Weights of a small transformer language model.
Size: width 128, vocabulary 1024, 4.22M parameters.
Architecture: LayerNorm before each block, rotary positions, biases, untied embeddings, attention and MLP in parallel.
Training: a variant of Muon for these matrices, 153M tokens.
Each number is 500 + 40 x the weight over its row's rms, rounded and kept within 0 to 999. Layers, rows and columns count from 0. Numbers have three digits each. The size before them is the row's rms in percent of the matrix's.

# layer 17 MLP down, 128x512, rms 0.267, rows 93-118, columns 0-255
092:536519461503544554506498486552467458478502538545507543505518468452496496521470419498486524531504467504526501612519542499444466498507500539495517506528573481460568536479485510506454479573491536483504546422482502496472542510552494458427525468518511486512452484494432557548509638539521461531494531478483532555527486457464549493513524519494510509549467527527476491482450454497479512478502500442491465467484478501412441505530454500428520512502462528458458522510546517518405550547473544377569484611505489494508446510529476518381379543445494512446473478485525553527497464520532460483499518440514499543516512510506469511511452524479545486489483480464518534527528468471462505521520509507493550503376509458526573625490495483506560456477487481485478405483583486496413473448370489
093:408537453461459505486452513522464513541468514486469493493491498515548469463482434553484550396608475555462505505484458494493541499470468501528512495462490557541549542458524493539445462511472541519478443521540536504538584541513502484480522525473491528535497498489523487503530479454491619540504526537516499448502525479520480476492482489534534472546433480425534457519482519508463519519467524491436534437548501548497453513531581451481529487457455576533492492496470513544501436460520531536518525490499543489551536537565496504484464503499400532407445488420527460547466450505542452468487528443509511533440499510490496616448483559462494546500486456539413421457516491463494514565466529524546529436519507490480478478485547549431486528459546463550519472469520484490369530534528496
097:556522435422507475481518491529546502544545555476521522540516568467496470433494502475526488539476505500479515477446473498444531512485458502548507479463527453497557568585459429523478558464537542471463539487545520509512566534554535498490444512484427480441491483507491479517508560465527443472480471483492459557534529500495472491594495493432446455532490556503568520519515510527503541479481594479483425528457459480541573523600443458474562461516520523503487527426478529485514527476519480549461458501576415398513489488488525509569505519532514446504382464431550562448499487462479494517509436556496474465518519451428555462500571548438494486537469469516479449461513501490574547525523511477486498478554474568443566510495480465479517445560474545494465510515522487557447433493461568
098:481489503563577523505457537531493473519602577471536497458507509501503581555479525522530489540522507498503530481536529494499571506463474447555604459448581459521516529444542524503426505564465484513502480517518476510535585503495529472550539544442477502509535540459544433509442467519467449491522488542469474543480561480464499487447549391503570497456516513538535577512528584458453512522584512446500489481471512541592400499538491495538493462508448486499468411543509506538504532517510597442521581497511545600530535527560479429516517488440538444501479455514554458499524539511456456519538511448474477510551490601473485546559495521546461525539467490442500493615460498530501544514530507501526551438471474521555564465503458514471538500468497532485509498538572497486536490500465499
105:520551497449546523432487477479483536566462489438594518458449535518478425533508477550504515512490495484501493492494580492546394508502436508510538529568521482526486488486566475506489529462463380554509467460514459485436472493466505523465554529516551481500509558560542468528477491527507485460537526528486570441509523506554488520536470550504443557545503480527476476466426502555543509536512501558494562508466403524523451512494510499493471508495525545514463517525430501568527476492505481467487473483535504492496564510515477513493530478527514437464516478527490560390489470537477508436492493445526482532492487540539516482466478468506451436513552498517504465495486494555461497517535433496460436493522495470480506468508492588493463543490512512539504515452458421562490487490513467
090:445509495518407518492493474501475491590491514555422545504492516520465463546476424485478412413553478497453530524486516467519495514596530487539494448502467546516477486548594456513443465483542452464548560544568462451436466522534499530514561460514492518532533499533472539444541470480516432454479468540565532515479526489537485468481502511449535529444481473507506495498545532494503523508439526584545442503460576532430425497512421496468453536467501542464516584464546511489525513494516536506462566473492471503431481541479493471462475482511524559513579445442488455525515506527506528495503536464495446531392478524482494528506533488474636518480522460484508446457461553538541476469503443495435516558538540479415495533522429518502422457492500549504486520491522468495556500519477509
090:475522419519462504493506481549501434491462478559551499500499526523509504474493496567512576467478504431549493475498491500542454511449530446506434442488486502447517521475486578530433496432507468533406512481479506494524511540462522496490532505560442557414546549457517482494427522538522525542498528495524517447496527475421494525436491475514491537509494529579528524523495547534459533523520412487459492461572489588477506489411467541433458485556569496474523462532470452464533488584487482461500432474550439531460389532549551488462499506513440476482475454443433516448527470479483516515484473477513525525550502508524493564407497475517503406513485520432516461454493548467609437585504509525514464527505498549491649471477544490591495469438505524500547462553468476485477486463501522
099:528448482398541460482535445453469487492558526409547458526495459552505570490561565554534442540533428483479545543490460527533491502528466453498545478463492495539447448472541480528496488443582551496498451503420528446462432469494455532553455513522463517525393446450563427472528538482485528537523529453401511489517464443509536509531529495502456426470536517463467531485518456548507506488467430483488485446499470527536474489457501451467550497485536483489537489507505491477435533572495529461509543514499489536420477471514537414522485545507371481489500357488474502519499511489494548460525554455434554467469458456551456470453531505469566519475525370465491436499518465497498486530488509479496519471513630456506444527456427480508481552544482499500571481478506543480567446564490478
098:502460534530498545474461490492556520538515587459487510464498505507466428456488518468570511539543546482465489508491461462501537510521473482464450520474409531497542490484479487513458558417596533465508542447580458462538486460475468494478494519498486489462515468451484530550474501450517479558487510512533456512535517527425457459424463530506469535434533520508535570492519437497535529500489537475476490467538502411544460494517471473484520539501446533498480553482559503443500525512479529442494455530512488554546550507599476492477509530481462457485507483454547532539538470488485490476410520530436583506537568519447503501499545449480509478493524490517516510570455499554502504544558482496461417485496436521459450507474361498462485533506431537539474514548545582470494490458532505
097:433540525519458482419577435408476511494548517492470543550443471538491560474558543460492552496457456511477502491498498476561527481488564406552492473546479460452502480468532435511454511498477489488517526530464435485554490441453469549537511497527510437506463544509504548579474502465480439472528530542464450413523454468424429499533527512573508427507524557465497477492469511482487507463523466506512465506462530512418461478482555480475557509509445471538509461519502467546440442484515457474499406529379526542461510439511546544525554516527526529528604423522426533535461559557509603478527533518549442482498439468504470483499474515523547482503474534394516528473503482510526490494442487485539499519492507476474463511561472513514562520492425508467482483545477474488515520452447516
098:517478448441413469503548475468537518472436467522531549524484507542478508498430531498513524403499519512474484513500477481494555497484510519490553549480534522502519516478435547485452434535501465517532457479481499542526586511477574478517510519489477494417488533560505514553457488506520520508497514499554462477508510449512464484531519502465485544558520490407455537470483553498551459530585484471537479541507510514518550493491522436471521516548567617497533487450500503386481505549494515549437451475526506470416539528495495554524440491532463494554548551575499463468534500570494466524459519521449558463576527583506492478463484513457489514492449506581528536595507479579493513551481491530487515541498493494493475478525505493552523589516531524517539529538501455572483530495427546
096:473471445502591463593632469459566511496460482523469542498446483552535502537493503435533452466484527490495484520445492500520502513557493430482490516503505456480511495456466525511488432554469429517486503506489561492477533516576504492504533482556537509497549571540524538500464491505514460472505497526491484434494490546430488500434537486518481442438480418532499572541549513487467526441462512495515421472529462510474520481483442476521585431539533500488424560506560477503460563473502501479560463442501477592510585500488451589418453547453585519484505515513551455520542499522465452544517528514567478529500536522493491502639521476547479466470557520529531561468508477411559544464488416548545538493501394562590490495502492549504521489488502515523482543423489525445548563551487494
102:477482556495624487569437529505596470498484566501527559518504497471497526577522529414583490474477457540479517455484443486482422494510555514527510468514513519507513518516429484498499423485478465482470557524535516525562455492487453502534478497462485514567482544508496508525477459523519558483540601546505500484505479500527493471491515491564489524520545557470552459454505529488485511498423515510512506470413548518522457534466449477533514531599484521473560510507485517500527517488518484519473445451508522474476437481531506511546523502475473406480449499479505431554508485528514521550411505595605503423470557452544523520444490500466433550504472535532510483459548546490538442481520509489493489505505495574514469486471509495558464520526538486484509533487484432538461400497438498
102:523519480516550498536473476467564558518547476531515558478502472488478539540480511453506450548509523501533515495477463527498420511527450496554520438509579476560523486450503489556502524466531497476438553520509504521439500586523482499474563491437528537482477495561513469509458502530465538515553545482533542503494469478460481477552463416519433559572450541476453481470466421536437517567549510475567527462531576607548473459568593552554467477468579484479409431513620484535593452549491474517468548530473504525444525552497510503488581500565477507494468498404448513529427521504501433434424490498534497485511503499550506479427482553544559476487447497449479510496499542471563422456495545473498494520517453530506487512460425481461530459514503438545564401466493468549497466482546545
106:489432470469489475498456497465480474507466592519466539545506521504586462506478560467513487452413505450482465505491501510534513479452523507513490500525488454503492573420521546496545513503547515451440442470537589477540517505509484529427366508428521463416477534508496537475565448498467508560527542537450429527479484493544461457573501486435447510483563495485510536573583513573503502487547522569530495536455593475499489475500522537486518492529492504426447455499542438528432541498476462489427444460444417493497473519493531491501493457501518476558525547488507436509570494402526500453536532529505489465464459470483590438495475450512529435523527559554516519527460443506489547526523484575535519459504553538502520475483506484453513416513493495566471479549486548543514508549441508
099:528463444497562557511497523553485481473513514538499447545494460534453529533499461447587505505509540512526515512542475511497477493518438555464546501490502537508509439561557532486510515521460503526506576537471574428556488497508528507451535481436535452448468484456570516499443513483538579483484566562447500419512510523501484479524463456512494560509498509484510466530551467551614500566525525433555593416577529517463508506511461503505517449466529452487435537486500408445558523500497505531547456491516509423557540481465448537507522491561444478553472568494506492545422538451529545519530462516483470465461508511424515540506534436505468469498484615478498540479508610506496462495488463502490533488504430534517484505495513488558546523525587521539544557494526490525492509560527546
131:544521533463508478501495488543430485523538470533415500554540528512499502454506470485452540570488475579517579479553507441546521507478449580532518508490502539544528486484482529516488515500579463546513526478460566530493502533511548504556505518490527444461534545509571468518503474483450426562512543495516478541497575492493508456491598518501544440537580507461532515496612462566519503439554488502575537475490514438482489544497482535473510528495492517532458554504528476573503470501493520535495469520451499439460484507579550549467515487558454455506448498506533454520525604508566548538434450507458454464495454461495505497550517475566515490578505502437502522556496583532536462541587464481537592456454488513493492522531497503473492483491522589519492477539502468537557578445518481
098:522536502494517433517453494591447499494517425483510414568492580543547432559455492398536465572461497468546488517544440496517440499559501514479520632532538526477559506503525381502465589529457526452516445512461503501479471507542458499550476422554551425442526506438528535494555544512508495506532479548449506540462547498509477481514532510515530500477552486506508475504507498443481471482467511456537541498509534538440522503481495464460501482466532477515455568520480509535539527583507497453486480476523515443488460531528472483429515499497508528525565452454485493517507495462516508528497537497552530520478519524464481470457537553505552481502478505522453506553520565486442471509513533474459481525483488516422442551481543542563499509417433440493551546469528526537536455518534463
097:512420478462482424632494511517528494496469495506465529488428452538456490460552478520525496487503550472523553508453555516565465499431490405518493487535512451510477536460594491496488463506535551481507503513528509478423504485511499486464517505488568471528477489503502489577408517476556488493533413561464494559471511513436524521435479512494414462497521507479517519502532505538500515463490513498553484506500480545486432496540520503544580534437492477485555417550562468498490529511494525550518519513448529521491469482567504475533517444504524524475558465475544548489574515445536519440443523507527497488517530550438547461587492515421524534498473458445463501504467516522440490583497463514542492496482457425529465501510427520436472577474508502409423502474482577505510506497517514
098:478504467457489430599457517492500512512518480496502471464566536489478417493496469473512440557518540471483524421512486530444472496480522538538533454509487489476465535488492512504458542523475434512502458529495534521566518538539471526468434466589488482498478526557534457507398502434444423509500490522539449565503535446453465489493490515491522535409540473452503557434474514461518503470474521509495506527549468555405490524516524592492481586534459455567555558508492479478505435493506539549583525477497559522480558495477449517429562425506505554516487489526489528515503509550514479523591560495494544602487530473520498499485577587470442529513552435545447578460475547536424477525471475491556502460496448569430526523505533462547521524531483504479502471505528455553540478501555476
098:464446486567603492546473486511456505525539527548489484450417439511551531525476480487463478486489510485547498447540537468531524462438477437483491505458446489497560477548616419467451517510467487513484423534526489561498552479500469518495512500474494528470529457502489559613550434522472450517503519570468589540530542467487518470479427530525513510534521441569506553555550513492510516483486464469480448496465533496493480521451412441513497532475537438459438497511496497522495524514487542473497554499515574501477513463455554484477467516536520503500505496498434489445495533463576502541477484552531449531503442438510476533480447542421469565467519437518423556443520519429469457447521472502548495459505547497552502485498535513584495480473482510488470459540499530440484547526506560
097:491470541453542447553552486488496537460480523466470505521552522533534524432430480477498508524542569489518519474526505494429555519512470559503484534498473506478466521533567508504527408463508511556507535475470571478519534353441504495481493538555439483533515455496480505509435488508512566506562523488533425423532492520481555497544523537448425514497480450503449448442452485460555510584473496503487522437567535506496525540483523536560520534475514410562531491519447551480594493444512497514494521463506478576556531495396471510446494544512474498502490475494485545535454506499544476527515515458516436538509454491465528538507437509500496506488473476512478479470538479431518561486508484519510505421458480524462560523486556467458565527535498449529522509511546374498490485424512452
101:551532473556527399501487484506532533560488529547421545463503480490511573549440497499496479477485468508484506484541458511591500502409507515504478543491482515443440495511489469515490470486491506600451516521488524526374513530560498506443484447509510454506445528490435429510476443570491578439506474532461540474505527526476494497505494471484600463505493511504540505472497545459516462537471379586491477470538560487501518503490393553518491566567430496452469444476483548433535466504473519516539454520542554518508412500496489540505495509509610556515489501556520515502463503439528492497501543441436542497527480539551475532534468467515505493491436423518506560509501518493519542467480505519462465533498497582622480467454526569448522527498508542484578509481494518501476518512539458
089:545500517501545532609568532446449569518478510451497496509484499530492473399525453556523530538509480452535514468528521500485473503604534456550482485499605521467443506527501502496494506484465557481534486468554453485555400504532510496445499482444469527496539462436567506476522471506485459542481450485537495470525527555579447500520562533500419592532499483528536571478509508533509439512486509441557494541543536436495516471494557455439517533504589479476458465491492566522553514481507508484514443462486536534506442459494530498464497569384444514447471509577400442449438461535514454458539466529449454482549529493469509491477497468508470474462512513453494505525518472511506487513471432509473504441585530568522489517535471547456557450466447556519492446520486521518519553445471531
100:535488474506523500575472432565568509532466469476526519575456463463554520468486542510411471474569503515493506457518536501541530519514412538499457549468539405490544458453538549540546457528510525470558539481466483486531488458533541490461507484510447449430476453519502527512482498533538478410456498511516496491469519465481465550532455461455524540521562430547459525472498544505477484463402468493509459594467480578496531543435557415482482498491495437515500485490499446564460548505495500537504441561572520431521539554460589520485502467492533479455388493509495520484482469491448440524453481481501499564571496570545513598482474480490410498528506523492565511509526501479527477384457471463556492529439495487497535500488502477491514508512536496448465487524539472480506477521591538
092:431493551511563529452450452465514467529558487438381453511437527515527546532422460515533606479437517480473483533529513493475521504542465614498534517546482449505477424494480517503585556506456447518484535586531486451432511412433469482516518501502544464502485444460554547496527416491505524524462488512500511485490505527487555496454470481460534534479460464518437475508483489475474485481415543495471536489629447533492443512539485478456527519543506414482476544449478529457491491490515543463535484431481513594444451452441431541567560498471550501504505516479453517529533487500467454505525574484470557498428478524497446465524372511445579433427558407498504568558471481462512541489433528516500526386462483580459436477537435557538445533524427478492492503482532491559478418470482491